Weights of a small transformer language model.
Size: 12 layers, width 192.
Each number is 128 + 24 x the weight over the matrix's rms, rounded and kept within 0 to 255. Layers, rows and columns count from 0. Numbers have three digits each.

# down: layer 4 MLP down (transposed), 768x192, rms 0.0251, rows 144-212, columns 96-191
# up: layer 4 MLP up, 768x192, rms 0.0979, rows 145-213, columns 96-191
down144:119140100131119092103114159155133135099114101114129124129150120126112107133149127063133184121152161108125122126116138106160130143124166109169124142164095108138125100136165100140153123086149109133169095078154152154134148171143133134111106164099097144133129105152112144093133156101133140091
up145:105118161132117098080158097113135155105104167099107109124153134195123144111166128146087137140135124114128132129096141068170132100148121144109111123138151153167143117152132129112097120101129139124152134176155111173096155159129168124128096117108159127154114146108157128135168121167110124131
down145:119125155125148152129107143127108066128093130118133128127086132121152101095137164123108187103078108140140131146140153154106179101128110110148126143124139136159123084091134158119109107144165169149108120091099135117180122073109080124148152166131143064078128143126150138123156077118188104114
up146:134146137118155138074131096134146141121132128077183143124132117137149138128127161130148168082182163154178183107093135129122157130116148125156106097133135118147095144135088113152129129132096141155115125114126132132159134156110105102101106096158189143142146145149089100154132097097142096150
down146:129093108124116147154176112111127118108133138116166148119150142146145147098160115143118134123122163116087151116117118135094076117139095135138149115143140139130099100116158126111122111101169120121128101144128115126139118107103132173138175113126121168157114123107141155154113129141095140167
up147:128128130135121103106142116080127134116110115138141157130126132135101112144123161173163131097111124101125123096119169140149161123135122162120164127103137115097108119138166129087118170106123076133138121089159121165125089131102135111107153120129079106139111115072161128135118150087116081084
down147:156148090146119151149125124114075101158119126152115141088172097116095120151122131090115101143173080159146138122124133145129126107140086083172100149181091150160153096146101176092125151133155146125102159129155165148139172105140109175140093154121108175098135126131132135064091148078099117150
up148:111145154155118145118138162154185140094091141149118147177081116156105089133092138105124120152074128146137136148099076102135128107092149098124113096102148128121120112110096139111106140122107060128088124128160123134113106149138130154097148093106166093136136148120161123115133107168155053145
down148:160129141124137107135083109095123124131174117138122130154157139111163122139102084131114119099174153105162107163103142121155103118139135128126139097145106126131151097112170152112125140150133117137138068162164103132139093131152110101119142115150147143178149187134154123142159133111132175124
up149:144121095110114192137113145197167131143091163102121086150101166090130144146085107092143125104134109142154136107160118128127147165127092103101125132095101108096107141101157131142140132138149123142176176120130108136093121137110115154091115113154125119145169142126099132142108119137114144094
down149:135108125105115109124131077131140132091124106126121126148128096146157100153139098102151117133098151162146126097141136136093159100119150112119074185144117135106147144142120152146136113161093143090130127141123152100131106155138146161118132158093103131119127157125104126122119125157109121119
up150:113102167115128123131106162149152096129149158117136143124069108130117111115107185107153109130085147098163169109136144129151159159128158140159114099126133151113109130087102127172139117115163145126094088125116125124167147132116167115168170084095077163120133114109115161149161175083162145124
down150:103131106131121111112137172123107113103132085141123081132118100106166123148129082176112144126112141124126138146109141107133123146176108135153088162117103107132154127114136114056151209153125151092114159135168144116163113154154103128110089140106077178152150101110155119152113164164159140128
up151:148098129108180141120135111153122109121133140128145189138110156094135142126113148161121125114126124176077134103111155151149107090128121147092148131168070111171166115148112154148106118128110120084154118111134133143141136136116129120142142131151156119179125129052121160130137132109106126147
down151:165123145145120097114176170128148114139138125148134152126146110145122144128120144158134127143127086173104146127162106086128159130117113109149137124133139128157121125108111122117130123134155145125185182132114118175142129160173099139112089147088151142088123117138105141153143078154193140210
up152:132146166157130111120125091123123100123114130154120101145142139110132115102109146125138099088123125100095148106141089084098144108117121152129123143174082141125125149103117120127125105099113134135085166123158106148136123121087104089146141129133114151101122120151175159133168114155100161103
down152:152134106115113130138148124134153197143126126161150143151135098161150133136102153157085136159124142132167102130127137130139113125152116089126089131128148116095098075128118155143118115187142155129106160104159117123166093154131122136101130148173142143113095117109139097120101115151143109125
up153:114109099109102088142122144122099128147115141145090132123072073163175141150089160108155100103109143091148116106087139106153094123069156143130111137151138109149100121096086108131121132175099133126137089109182110128125139095139107116140161140083103163123156154120123128119119109113088132114
down153:108132131133111122103130160112129120119115123163094131127133133195139129130135048134110097121117144119136135170110129112101168106139159171130142140125079091112125137134099117126116152114126166099154146110146119134149149098115134127114094114126119108128135142134153135164134110124113108124
up154:130172135085114146138141071109142096148174128084101134117101136114101089134156139141162150126137089175119146101167178146122123118110118097118119126110132132114133102072131149131136118126118110137136123112119123100107116101141125147153150123087091105164110109110111110120146133149083138128
down154:127078127168118141158148138099116164140170089133117122090146139118112137129109126184137127159102123098157136108106133169150136110144147154101086075120155109160159101113147135106140129115116129130111100134135149087124110128119132130115129158131154132141109107148086131169143118114141099094
up155:116079137158150099090134085115067118130120067110130090133096115131154116117100115171150158090110169135102157161169108104150121130136170156109144100134140109135100125133142081172107138136146100121142168129146138144147157127124124160148103130099121163135074170130134132146121161107118103124
down155:156142152155106110117135156143127137130086155163129130156092120132165131121119113096077128136152149130106160090107111122120116114158165124169151104139118143165161090123162086158143110112175112106141196149118131179165154100118117101134152147146107113148158143178132137112147151078163140123
up156:170109098131150112129130117085138162126119140140168135148109121162075145145095091157132137117089096170130115102154152093170099127139135084100128108122172119114117156130099177122104133089150149101154095154105086160128121124065116142082094112112146125122106138110160095169121104159160173147
down156:109144151115137098134119164111178136174142137129137092104140143119130126115131157095111142096109074088152125105104129089144175115111109149109161128126122133099098126092137151138159116067141132136118097147126112158103115140112119124169146106164183147124158134151128170104121102102067157093
up157:150097147142103136144118108130117115155149122140135061091137118137126103099120150149124112097131180101128138114141110125099108139114132143127108152127113134101135171114138108146133168144131118134151096130184124115144172136147123123135140164100149129126170092080163172212122093118140109155
down157:186170148122145103138153080150144168079135123104110115154169156128116183131107130092118145094157093119097102182148111106158159117123125095182114102147133169133146129107155128149130151139166131100109114141134143132162115130165101141160138150112145148125116127159103158133118116127119148152
up158:123145114102123149112093142139132131153084142136104144135163179151135106096134096121158145134139186152083086086088093120130130109151126151133103118131129103095147151152119145124084131133098157135143075093109133094157086118155139143147114109134104152111137105156137114128166181175148120136
down158:153097118122145118140136135106139126161178086141159165085121130139166104132140118126170139110147124122102076129132110117141177137128139118172135124094172148096095152160108108150153103139183154113102139104080103128118149097128117099147130132113109147152112116141145087144097108140145132138
up159:128100114152158139087143132115154112111081110161133104133144125143158154142115148106121122105116100071080136100149107161084126133123101105109069143098104093128083147106144121106131122146110133143159109165153119095127133186122126119137109110159087146152119153144168172069107102175088135101
down159:113140143118097159069111118139142150107161133112177112126117087092105117093097094089180141132109166192139151063153163154090112132087116121108161111143121110133095107159131137123125111111110102122076148154126117132118111144145163136137129100157094144131116153138118142136151142165125112130
up160:110137140119176134092113159115177110097174102125084133129128107114143101154145134177154193156139116128130124106128097121108147141179135097098122173119142105124133121092127117139131097143120084135114110132122104120111115123137114139136154147118118133127106110091131104118134122139114142149
down160:153120144142115117131097111077104120135130137127143115141126145168134125133147115127085119138166128090148126109130162153117132148126121096152134142105112095144158156151129105120118119170095119131112123098132151119123127125155126143127154114090152132131137134138111143108141153115130148106
up161:106114151129109133115111141122138129157121085100121128126110131123124139105155121169115101133148112148122158118144138150098106110135116110130113126084132167115142121100131100119096130141100110094080154138159098163085172147139098138120099098080125130145117125168105168103121176136131126150
down161:128145069144147125151116097151079157137114134179128116118130131119146140095140150144138101142123142111134141159134149104136088180152160116097151185102101136121108103137097082099134111112142149105093135124085157159117130128124151145117123120162126149095138111117112105096094173101121187123
up162:132115209129175109154138151162119101120134094165135130166107160147120113103122132171079114133181123103114142131146098156095145144160131176123122142088142205135152113116144143130115105083138157147133115124114125132146145159155094122143148082121119122141109141184123091117157134179193157155
down162:129164101115135166111139097088153135159140138108125085129155122143122143138097089085140120108097120146163103099159179118135111142130113125123106098102128115124100125120159092143160102158100149120112136109124111131118139137065102125150148161112117131155141110051137170141073118087098099059
up163:101158122151131110139110134114161129135114121124101138169126142115173185178095126105095130107135106161099160168137085145146152055072115094122143133085090059129134175146139109083136098121122158125130121131142125134171129168119106144142136081115118125161089086137132102136144133164165110169
down163:096112133122132129157120106117152114071099147194149074137135155125100135145167110100134119157156158104176112086148128067082132126129124122125159153164106169130182150195120155108046159125114157107144075085114085148121100126112139163120134106163148126141105079061101153090144222104143145097
up164:108109111106122120140105132155135159142158104135108119150135126099168111154072122127097089137132118114144110132141137112155136090146088149098125137118133101138119121089135143152122109110097119089122150165117122111117145092105162138152052155128141121116096130143168099162101140152128071083
down164:141073121094079066129146130114133083166121106139132126163131156131152143148097109092111114099122123079142139117132103151114132098109118140194125150191118125111182141166140138082135098132134107156150178138097140145102190144163138124129138115153094170104090158087125180134136111104102125194
up165:121103150117124135162161103159120185116117108092127100118126161097170106115157168136125087115172133121131160108108140162134130147084160094121146109134099121118130142159110155101110117126143127131129116135154135102126158125134090126121162132107136114150136099106158146134125124116149107125
down165:126146117108137119161108102099170159123117104132103140097086121159150142138152125108115155119077116126116101138104128121148169081136139114111115111128077149157095089112134153154150108133178077109118135117124130105139121158123131144152121118159138126089084137129108110129117159099112163146
up166:123119127143119111088094077121188153102116118137124111138128133101117126123109143167116126120099124167095164115123117188094138114139149131075151133082092154143107110112113142147125106130136145179116081111138147168130122153125081101111114143079156166108067129131127165087105127092099096121
down166:125148083161102142161117130122124101159071139140117100115174108161166150090110092105148129087124101102123128124114171109130114134122131147131136111124138138121113121155165108105137120093107150116155142117124066176082160119135121153113083153097136082098161107182103117156111140130118158160
up167:130128095074126146126125117148099164155103143143139120139110094143112105126132136138164141136162155124145108126134096155160119130098154112125128121139118115083143125126141162113087125098146117150148111132155136115127104112128111136132138109120104138107157168114120178117102162132144105125
down167:116109091122113114130137128129121101098135077127147116151127130120127109114111117121137117135091128105136182144161165122115102101155169119175130123112109166158088128127144110130131137132146155121098157135099131129136108166125130080113146146124091131128115149128084120125139072147117137120
up168:100105159163132131074135082126120101160116111166126166076152135106130146129118173129118190101167111168107142129131147136133132106102141118132146133105166118147100109124118095142095122169169157105100084147074103114113123113139152095125107107109163105118119108149134151150142123117123113152
down168:154146102139149124134145155144117129134151141106078136165131118150147135138184102116153151138124115121115113126121163112112120119106120107128097154148134098156099151169140138108154118094074121145133152095153126176160125125124091119172150119133132105114094109116121135119098143161109170163
up169:124103129145122151074141148139126089078112160140107139114152118117170114167151114119096117155118165091158144153139133053113141159145141103155126135104116135081112150150143129118098092110138095111141141084127136156167115181122131108152131081104121123115116107116096135112135145127113151139
down169:115169134173145139166126147090135146109123127113124162122129092144125124101130124108148141090127100165121130169102124140170159177112143109114116117144136144146141150088106112105123105124137107111141132154118092095128168070150118106127113095144130116099129163148167137146092095095089128108
up170:128144147122104125139149087125101125118143144099136103168174141066156129127125130126107121117121142119109151132124141103134105134110131167153112128117154102114126175141103126147116144089144124135131092148122147104132099131151166113141149135139105119136138118169107132139145126103122176145
down170:118164112126129143112067174145153150131117078122120098118147150191138111097145111095136138121166109112152098125098121097160166142182120141115151123132133126137121123149145137126117148126150145118139170142105098141090105126108110122123158160094140119125095162120132091146131127172152114149
up171:132127089179165117108142136108139124183142148107126128113139156101108142154132126113143124127153106101110154147087119139160105131124139093115154136110154122149136147099092153161114129135142129129095099103131147110103101129128119116152116115117127058123159144125151094133085126113147130182
down171:117114145155078142152159099127127125094104133128147099078122116141174121129092118106134086133109136108097151156127124153153122157094126125134176120169152125047158139144134126154140159119127127090142070107142122159131146117120128099139143155155092105128098082128152134129115138115112141102
up172:108179102166158197143115122126098111100119095172130132138077160116088121135111171125157121127169106100144137104136096148152123137129124148126122169090113128115147145137134098154116109104098133196101059107127157124115156138127118164104162143110132087165082178119095144162110143106132107153
down172:097137086086116151167159171143142126158101127104103087075158105156138108111130136162134126163098138095105143108102150143105170143146153106127159113122146076095137150128132127103125139120142091073161166114149122165131118135159162087092100123157154174126140129126159115080089135121141098106
up173:091150105112112174105108114078123108163137164103138107154145119122175130150124106124104105080131109091139158108140098169084149107100109122127133138141126113150118153065173142143129139132107102145120102124120139110125150090148103115150107113170144120101095112130110121114110139109107077124
down173:171107092131104142131163137100139120146141132120124121126133125148106139089120090125089135140124141093123057095137136137095122076160112108129104142118152126164170136165103112139107147152094100177143149125150131134130094137148130150103104131165142126094141173100137137085138136111108129123
up174:111143102139133135106113145117109103128132137111135069094120089144121127122111140142149095120128122145091151166121133096130104135126143125108142152113118081135143121166122106115089163135114137135086160119158151144147161135099103138154126096107170178103168147122097146124075097133145114126
down174:139141103113150151133137101128112142148133137135147150167114153124123110150106098120139129122097105118115126122129153142089137174126164089108114097102128081104125148102118128136122113129139171157157111148131104115110120158145169130133125119127100123149147106133118159115111113136157167125
up175:139156125135124153155128112139138094132133112129138151112113097121120087106136119131128088149116133133157172131119134120101165079147121109094111079100095102136146127168121174115121120127157123101148135148166101105084161136096115171135171103143130111134141077164155110143127119156116152173
down175:137115125179180173129120143129166143107070160135146122141135180132110135116117133162124134118111111100148162116100142156130088142115111132137094136117157167138104141135108108162163103148141148149102158101080117126141136114120125111158145154142167081128171124086141088127130116078113144142
up176:172113163120115148165119132148127125109145116123118133134139147166159119150158127174130110107111124162111134175132095091108127126115117142116127125125141088176114121151141130117097118166146101100112136141136141158109153115131108136103109104079139127089106133079128140169141079166151155127
down176:053154135128138158108063168124149091141093165139133138118111114090114157138098120134112150160169146131092155149137140188108119118108143132061135171152096176121102108146131140135113130136108154124178152108170112123131114104161139118108149106163174110110108119160121092118113153103094121150
up177:098107112082134147158127125101164168083078127127138133113125131135093069175077151118104131148121132082155073118100160119157133137134113163106147116128128114176130129113153126120119117130124140113156135148192157164108147117113092106143082144109115146125147131112120166163152101116144092159
down177:113109138121165086132148153113146135139133162104114140093130098140122128149135112127149160148097160135157087122089090151107120123120136113145115164107126140117137123151102128087130117135132086143099111110141131115123132117084153151169135163140113123116110089110093072121136145106107121141
up178:151142089138133110060147107138082134133084144170170116109170104114088136131113149123163125140166135101188122168121146110082100138112095116146125150117163099102152144124128070140132124180175126127145094124159139090137139099131097133136104120158102102136100120142111129136124177138124127135
down178:144166152111124122146135136112180103104141132133056193168159122091162118135092101132126144079136134154098161133112123142137117162117135124133135146164146127138043120183143202135116172084113180098162081174132110093128142134111147100094138155140119104113102152163145095108109100105150104147
up179:159088122118115123142173108112133147151147114142140160098145118164101108141073169201143129099148165100115115135117129153123147103152119145125130139101163093112136126154097170133131164074092132137127145121145093092154077151118129109151095142110156121120141169148147137157114160160153128153
down179:131162096173128137165140120135099106135121127144101152123116105122091174125148151125098124114160117107122144131175095143128101148149115102115107121109107149138143154160121143129127163104157119149152070124097152138111113123151133152128119129120091149125107151071108120077144156116138114094
up180:128124088116118080154155140107155101093140104141165132116108109129134106098128151120101140173094128105128169149129085138140139122100083131097111079148103127110107145135137128119132144117116134143157109121151124153114149143160117166130134110131112121099151159122092151131166181134108129143
down180:162095142145092131134088152133093147137136153116104109090118149144117128150175111112138123134118137168140141171154147102124115128141091108109083168153124118148101135115117116110101110140104110144135102126134089163170134171146153109125102147122141166150102139107114140156104114148133138136
up181:140099168113123132145124127133146103135173151151188143103152130129176122181147159128107110094116170121099131182109153110129203145125130159157114109074128123124147152120119156129111103102149123118165125146136162150116112106085168134133122139112127152118117116133133117104078146126126111165
down181:139144121129143129184190130065167138128132105124101137125109125158114151141178134116148116145079143110150132114113157107146086148138100094099103144172137149126111149134166144136130124161132097157139150112125119131136111156141092087095078170133108156130133100072134150129129124118180133126
up182:131158139152127101133127094151143123137113095116155132131123103123141107127142128124151104158111106100145165107116136127084147163117147132100122152093129095121133110127134124142088137135159155156135144147140101134144097127146081101079132088103130133127157152152129136141140126140150145171
down182:155121117121149117119123161128137118125136152097114131154155152150156131139128134140106094131146136146122081122164142121136159121144121145116102115109116118127137178124102112149141128151128086148110154109096129152078146139138147121157116145122134151139106134124120143103091144107124109114
up183:110125152132121147107122105137121133132115145110110151127142129157113107144146112140145104153090107085169107133165157073136144149171148139113100135148157111107137117124146124118125124139140120104116113145156164108123117126105126111125185116161111148137113118111136101143126106173100107140
down183:123125107126129104170193121129146122099137114159154135140104119144113125115118107121171135109103151120077163141145138148141088147096116108132170125103093128159133101146086102129136137129125141144134126108107145173124154120137152134148115105090150107103119123138117107109105146128161143120
up184:139160143161103092135102118097090174141152156128113155170163172095098110122110107145149153129120164147074130138110113128114126112151127136110120115130141107132149136134091090117123155129109144142110106088189087138132166071123140159091138147143147170141122112145120086172078151131110140143
down184:126123107104146146109123116131132119097141141093111098115131128152131142099108130141063106157085111130145144113179133120118144111162118128117087126108108129087159096112176129136126156120125106141080140100121156090106155152151094118143104143138160139082124149171149155087177170097086118142
up185:130141177128108124085099144108149099137125126141122148134124123103115129094115173094196127132139146120107125144128102099141138099141092102080167101090138148090102120117133124144119181080127114147119153104075155100136123105128144135105108073111177148110164117145118114165169160082127124165
down185:108098093125103156118150173108164129117148141149073111134114153158124156130103098121129177118135138126143099103149114171101166139064113110119133089135155113092115146123144150117115137148164155126124119167151093126139125102100137150139148113150082106154124074104099146139108138129151098119
up186:164155116109145146114074105098154129187114135137102117135130130116103157119163113112106098172128145129096124138150109090137147139089141145122101160150124096107114195091179115133112139099136140127093122111119089150113100121086133182140113080121178129134154112100124141140184125156141117131
down186:073127142118137087129150136097106126121145139167173086143134132124142099127099163149160106117111166138143092180115125121127124097138130144140172105144120124137147102168134129152137109106111107114110123153133121133126162113177106123135131167147137117097107111147133109147098123120184145078
up187:125146122111096110083067179120132138133142150150143110101176149077144157115074137115082127132081127151172147098103144140139139145118110160072153113132097146130158110094125172131123140064113116121171147123162168065129097125169089154131106117131167157141083078148132152148102123098123166136
down187:156105148133149117140123133148133086123121184164120097102106124150154110119134113178151160143162160123127107121134110106139142100155110057130090180159143139090129124124133112102154160162157142152110099144142109093141148107118144108111135170126111130062133171106127109076136192153101119148
up188:142141117137127109135127139112130101112103107115134133142107137102123147158141134128145118123131150125137148137120135105126141136112156119112091140098133151143133173107151087151081147100122108138119108137141144101142129092080117106151116133111122138129131130123126114089115144161094090124
down188:099108121100122184126119135141120122144152145155142128131129105116140103105105121111128129134157101111074132120162111138150083123136107122152185157126152116130085107123090162098192105168120137136131134092127120147101135158176144155139129093140157165124110107127104106193132147126094110157
up189:107120136101141132132088117132149111130092128156098104140155131128140109134130123111106128123102101125129132091103127141109155098107140102140109138148150102082138142169125096116113113143078124164111171157162134139159107178111137130118088138163139168153094151106145112145166105137074123130
down189:093132154110134118148117131096114125118083148101157098129083131106134113138110108147117104143124107173104110147106138124119133094127124156103152155157130099134089165111126135112146145118133162080135131147114110140114102131129137124145139096118183106165145105150176134123162141167159087133
up190:099109152115142104113111188094110138072160114110110121128106104105133133182108134122095144131148101125143178122084084121127162095119149100102119143129119121145089098109115174120089128172152175172129128122104103092121136101129067163127103141151147155133118139143128075109139110123115140117
down190:147159148119109151171124107141148117154118114191168150145099120161144155087156122151112200126119135119104114111139138122101110120168127091130120125137168113106187098124119097116167110141135131105089128161168139171142086158144131152179142119111121114127149126101154149129102138141099119124
up191:159142091140109116095127106129143124083095107142145127131127090145154094126132119109139144108070149165171118144137109110103122116142069084117156099115132129090066175189116076157090159127133120134107118128115139133125148073109172165078147154125145123159133166154117112119117139159138121096
down191:100156157115110126123109105139108166119136169160119096153128095143089154163094093120105133126164113125173124138132109105141119110153150131096118126148132154098128099156102132145115120162156130143180116143142104116129146120118110112159084155108075096115199125121113133142109101138111121142
up192:143165120112105137142114129125149091168100121118127110170113089141125159140101156100138110112165131105164135130124104100081111145109149141137121155132147115135130086162128133133126150131089126152155085133130116121091114145173104113142119143091089131162151135156126152124130122173141130105
down192:106174121141140087144121093114144147165108125165122131115133144100140146142131122130132095181086134136116160086128130086158163162138112101140118150119110119129078170120112136158089139134108152101106106085103151093116131152099149108148105151133127110138121113143141126111115142118137098128
up193:130101176137132155152152127117099155068115101133110134147098147136101110110136138103111151155125074148119171158132144129132152126097070103134108106141184130149153138096131158092156142055104112129128131140117137156168152119063127123149147114134105147134159160100179103136135120118137108126
down193:108136136114125090126102105142111105145120155131100102151149104120130124153140148163118133129133136133117103137102129122131091110193132122134189157154111121079142098137143105147074113118111147108164111110133134165092105166090114150150123096145160096135092159141128129110070138152083190145
up194:096093121026125157127122162095160149145187114139129146175148090097124105138114146122142115106113127152120103201074121112143111138118154131084113157166140127138137103114144136137138140097110078142127111137106070166125089142111133129157122130169159144121112118149140122147134136107148114107
down194:093161134106106174123152070145137133129054118200167125110110096129081102148110152151113156160129103153123184127143151162100123111133120139131141100169141171139154130146128089115135122132141135078109117143144137147116149118101146141087073089085121125147155181078079114155098147156123152090
up195:110159125101086092110093146126134141132123131107155145136152163125115199140128125156108151122126120139107139136121122146175083117128095120087137098104154133144161157169096128149112117138125131163155120129128110174138175151158097124108100116077125136167146117138105144132146137107129115139
down195:161118142109130131139102106140137125170094137114117126114130135138150105154146154131100145136095122147122111117172132137160154100151127122138132118109129096180130128132098113132102128102165143152163134098131104124119131096124100124117120164096135150113165127160122108123094155128148133126
up196:157108133128120138092140166083110159104125122111166096164096116135121118150115110144177134118136067118134124106153135103143133160137112104124183087114119092129146164099163131110146144106128105124107103119171170115149149120115140117135180141139110092115128144123114151121123147097122135105
down196:099130143125099127125115118122111105166134112172150142118145120154115150081119122081140160162116103126087122112149146167149114137159105114092129143152164108164097077131147147143121110125140192112172130098142127120102113154171102176114138132164082124142134120120081118132160109150129100106
up197:134192114138116156110144079099108126125134162118111190146101112160125132136121134122110131144176163146151093147105160145081102125112177150117154158085159152122133107112152116099103134147117125139140110158125136104204125097174098157140096154138087147130124176123158169119112157149146120102
down197:113086134131141139137125147136126121112142128160142073124120132124149135111126119149108136139142123115099147124150115134151153105117072126160131096130122107131108138148113138137151131117133114113091112142141080188096096176107141118129145125135156115136161103099113080136168123152128119177
up198:105132115148132151124092115108156123128140147112120098083111131148127150133126105097136154142170157148168126157059112124110122140137178122116140153162116095156131141125100118120084118132130067124110114114109138161120110097108137160114094141138124116104143127129143095135089107112145115123
down198:120135150138089111102148104130085143113092111170124158139153126107108117142114144135116137136091108130119159104115150096136122109143138133154123139085147185130116089140133116141115059115120156112123125148095142125162152146111189116170118140142107100156104138179156143170123133184134148140
up199:140097171093115100106107172148150077146074142125112104125101168158107112164109132138129145151147096080129120145090115106145109122119135086144124153110154107074130134147117181166085161144129108112127149070136115138170138142147114144133157101111137134119118146097145105141145147112148114140
down199:138137056127125125150151098112106129155150117113132099154115097125127152102173119101142136123101171129139151152105135107142149206125125115117157123073110118149137154140138126102152137122134175202134119139135128130118074179175136133131120107124127111124108142145085135106128132128118130091
up200:115123172147136131151111111160124143112122136127137104139192158156133127144134185158133110124104152121136131143152163173100120076078143154110124125142112101145106143143145122106136087113132083115128112119176160100128169102100120161170108109132168126078149144112122119151098097118138160148
down200:149149118113113126097111139129149069154130098101142127092103066107140129143124118121114150125147105126148171153098116111122126169145166141118118135131129118117136112083136145123112157163133162125139152094094125147137134143115079154110120145165082153152141112167093152121132109134119123123
up201:126194159134178132114104135150119099145140132114102165120134151133089109137129154129127110151171139134160076135154140094171148168110128116110142154162147112133143145150112098137118174126145144182116111134154118149123134128110109158154106137136181124140089144139147119130121142146166118133
down201:099104136100096149176101139126142137103119148135122143134111106114102122068126162158165198148126125138109103128108117121094101147115139119127137119144111113126148156142159143100078138148113135091142102133109142136098125110150126148078138131146161130125125095083136108128122123124111151111
up202:135142118110156115127196083147096115144145117103129098093087119124115094086115097119152169118140105081100163092131140152166151124175117118114170212138085116161146145110138113181098088116077114120108137196156111169103156154094138130164098120135110103151124097115160130165131100161091137142
down202:132111144136093124155111113119152145157107140134128107118137135133154166072142149136172154117084151165152117163146159125105136145093143145112182055137135173114102135125121136084165116121123167137119117107127106109174110122151142139131119190141117171142170147162137104104142115124161096110
up203:129185092126099140159118095157132102146121059112158131156133150115108158129147149125115125124167095101166087164131105160076174168060106152124147135149076130109123153088149143124107166140124115093114115144152081197177115102135104162127094115124135103110088068146119151159146159136098115151
down203:060129177130149123091106148114135122123129174121106166187120146150100127179129135134135149128128124130150140147136087091125111166154135095122121155113142135131100092141128141123093142138106094114077120121090112051080177179119096134167128134124121127102155156174153131111140102119179092121
up204:121178144108137108136123147140130128126119102113138136147107134174145111136135115091090138116110094133125164135096099150153132153117145129108154153173135099108109115137129130104140133121158128144106098151115103150156162153124094132141135116110123148197120106149081153118130151124106138167
down204:160150104102090168152101123126127153145127178159109176103123108129108115127125101115172130145119128121133096116153150092135137105163168139118095144118152103153132127081134132128101128126126137143183114137132157149106133123119130147138140158150131130092144121078139126119124115120150142110
up205:108133130145150099111115139079080101125125153123127148114121111125136100158148118108125130136128117165123134128082102129158139075134118092119136166123095127124151167161155133117116084129130104117111127133129137125156101151114136098194113176135072178165096103126144177153117134099089157151
down205:104151141084125124108092121081110118143126132134143140124129161134096132097115161120117149165113105121142150144140134128104096106119109165136163088136168122129161104132163109111130134154131158114130174099121099102133144116125172113104134091144166112135124143154121130120131122147106142140
up206:154139120177097116163136126136125129103124138119144102130121141133113114137115125140120099132139153108131143064174108144183099122126128128120158154142126131109156131091174166152158113098126108136099127130180156111123148118111111152121141090090113159126137124095116149103155116099101147125
down206:116176125108139132098114131097159132130133138108117118113113116137103211134126131122128138117081163160142184156108153169094157140133130180134137111130165106124116126142113139127083103173126116111130139135116129133099151108143128099133129136140116142139140100162140098127108093188091129117
up207:080144157140137141189125120163141080080103142177110113169141127135116119119124100132088119092082120111089130168159107129122129177095127121102177115132124143088138121173139142156076130136120137079117167125116072118115110118108117108133145163167106133127146155056176149117123119114125146126
down207:155113092150170145107150126136159148142141111101123158047123142099189132099140164125111123126116105130144131152110122118106149124112100135109084142163106119122131107147151145131149128110090132098118122144151178147148186128107119126137127100093093116139118114118073122160138126113177051090
up208:131147094144100099167114115126175164112133120123134099139130175144120122125118117091126179099138129130100149124127080164139102213089112173111121055149114129108144132119113139148106133103106167126138128108099103140155080093121109150112119139128168133131065134105174145165120136134135086104
down208:130115110065153120124157157102114122103134103120118141111135102137134122122135155114117158117153140162112147158103146128133154119193138120098167132150147146099134107157145107134104114141103122140134181117127125093135144145165160128094164110118139177130137123108111152080144148119178096078
up209:123154159111126139138121124162117116110135131133170125144141123124139117139144147121130128111154103165098142151112154174107106131120172182151137138148121096156130155101149161091107161143131127113137133131109143134145153162176074145150142092081120138137112149138128155117145126148109082108
down209:113152137144148150075123118122150149123120126141151101111127120116147123140097143106167154074134144106122134103112150142130152137128152118117123139113110168095117102120126090121134111123130104154127099130143111146131134110125157109129118125127096121131111101121112102142112128113116155150
up210:083146129135122114111119095118124177114120185075165112140133150112114152148153113107130127123156150086149181095114166137126151143090122146135123131138113100141135112106139139146145093100097157140104148117138122088111118103148106136134128106119118087147134103126151102122123115166125118106
down210:159149107172117120099123149107130165108126140158141130095156109110090136132144119118165134115082136152118079134111156155163109142142172088124069147107116092120153121118161112125092144146144131085135124102145101125160138086110149113137165194077113123122117136122165109150149130106142160094
up211:105110117099125119138100087129121151145117108121156157113140118120140152149089155166139129123199163154135146128087168084122093089127131115089103107100120135129148138119147147147110153109160134112113131126099100143070096142116081107131085121116099131103144125102124132119125093106136110099
down211:154115156151117128153141130164095168128138133123119111123115110139138142111159116090138161150098121113113121118138139156150146140161101176130155142152151131138131116150174163115101129095072104189143111148121125102178144116137148124104141183144181149138116134115141105104118165117092137111
up212:122104134165134098111157132131102136098140128137141130128104110131127184131132148090102137142117125174158176171131108144091115131110146147118150133134114108088119170109156165114130183104126105150109166122128135143138137133182135112105157099141140100172114118124148130118090201117111161163
down212:105121135152147105136113126120087130094156138112102109096126142111106104140185127128148100189137104138099143090101163152128114148120094133140116126134182142152140163157130085142107070122149147148144130097152148103137144115073128150100146150124132140134139165125156122156177117127195091108
up213:120110101140136138144134142139170125146134149102091140143145099137096101135131116145128091112138129161171157127114124173102119141110170128140158115137110143128127127133127109147134114134106156127129078126148096101116165106099151112117141070086134112142114114095150112170142120138126142167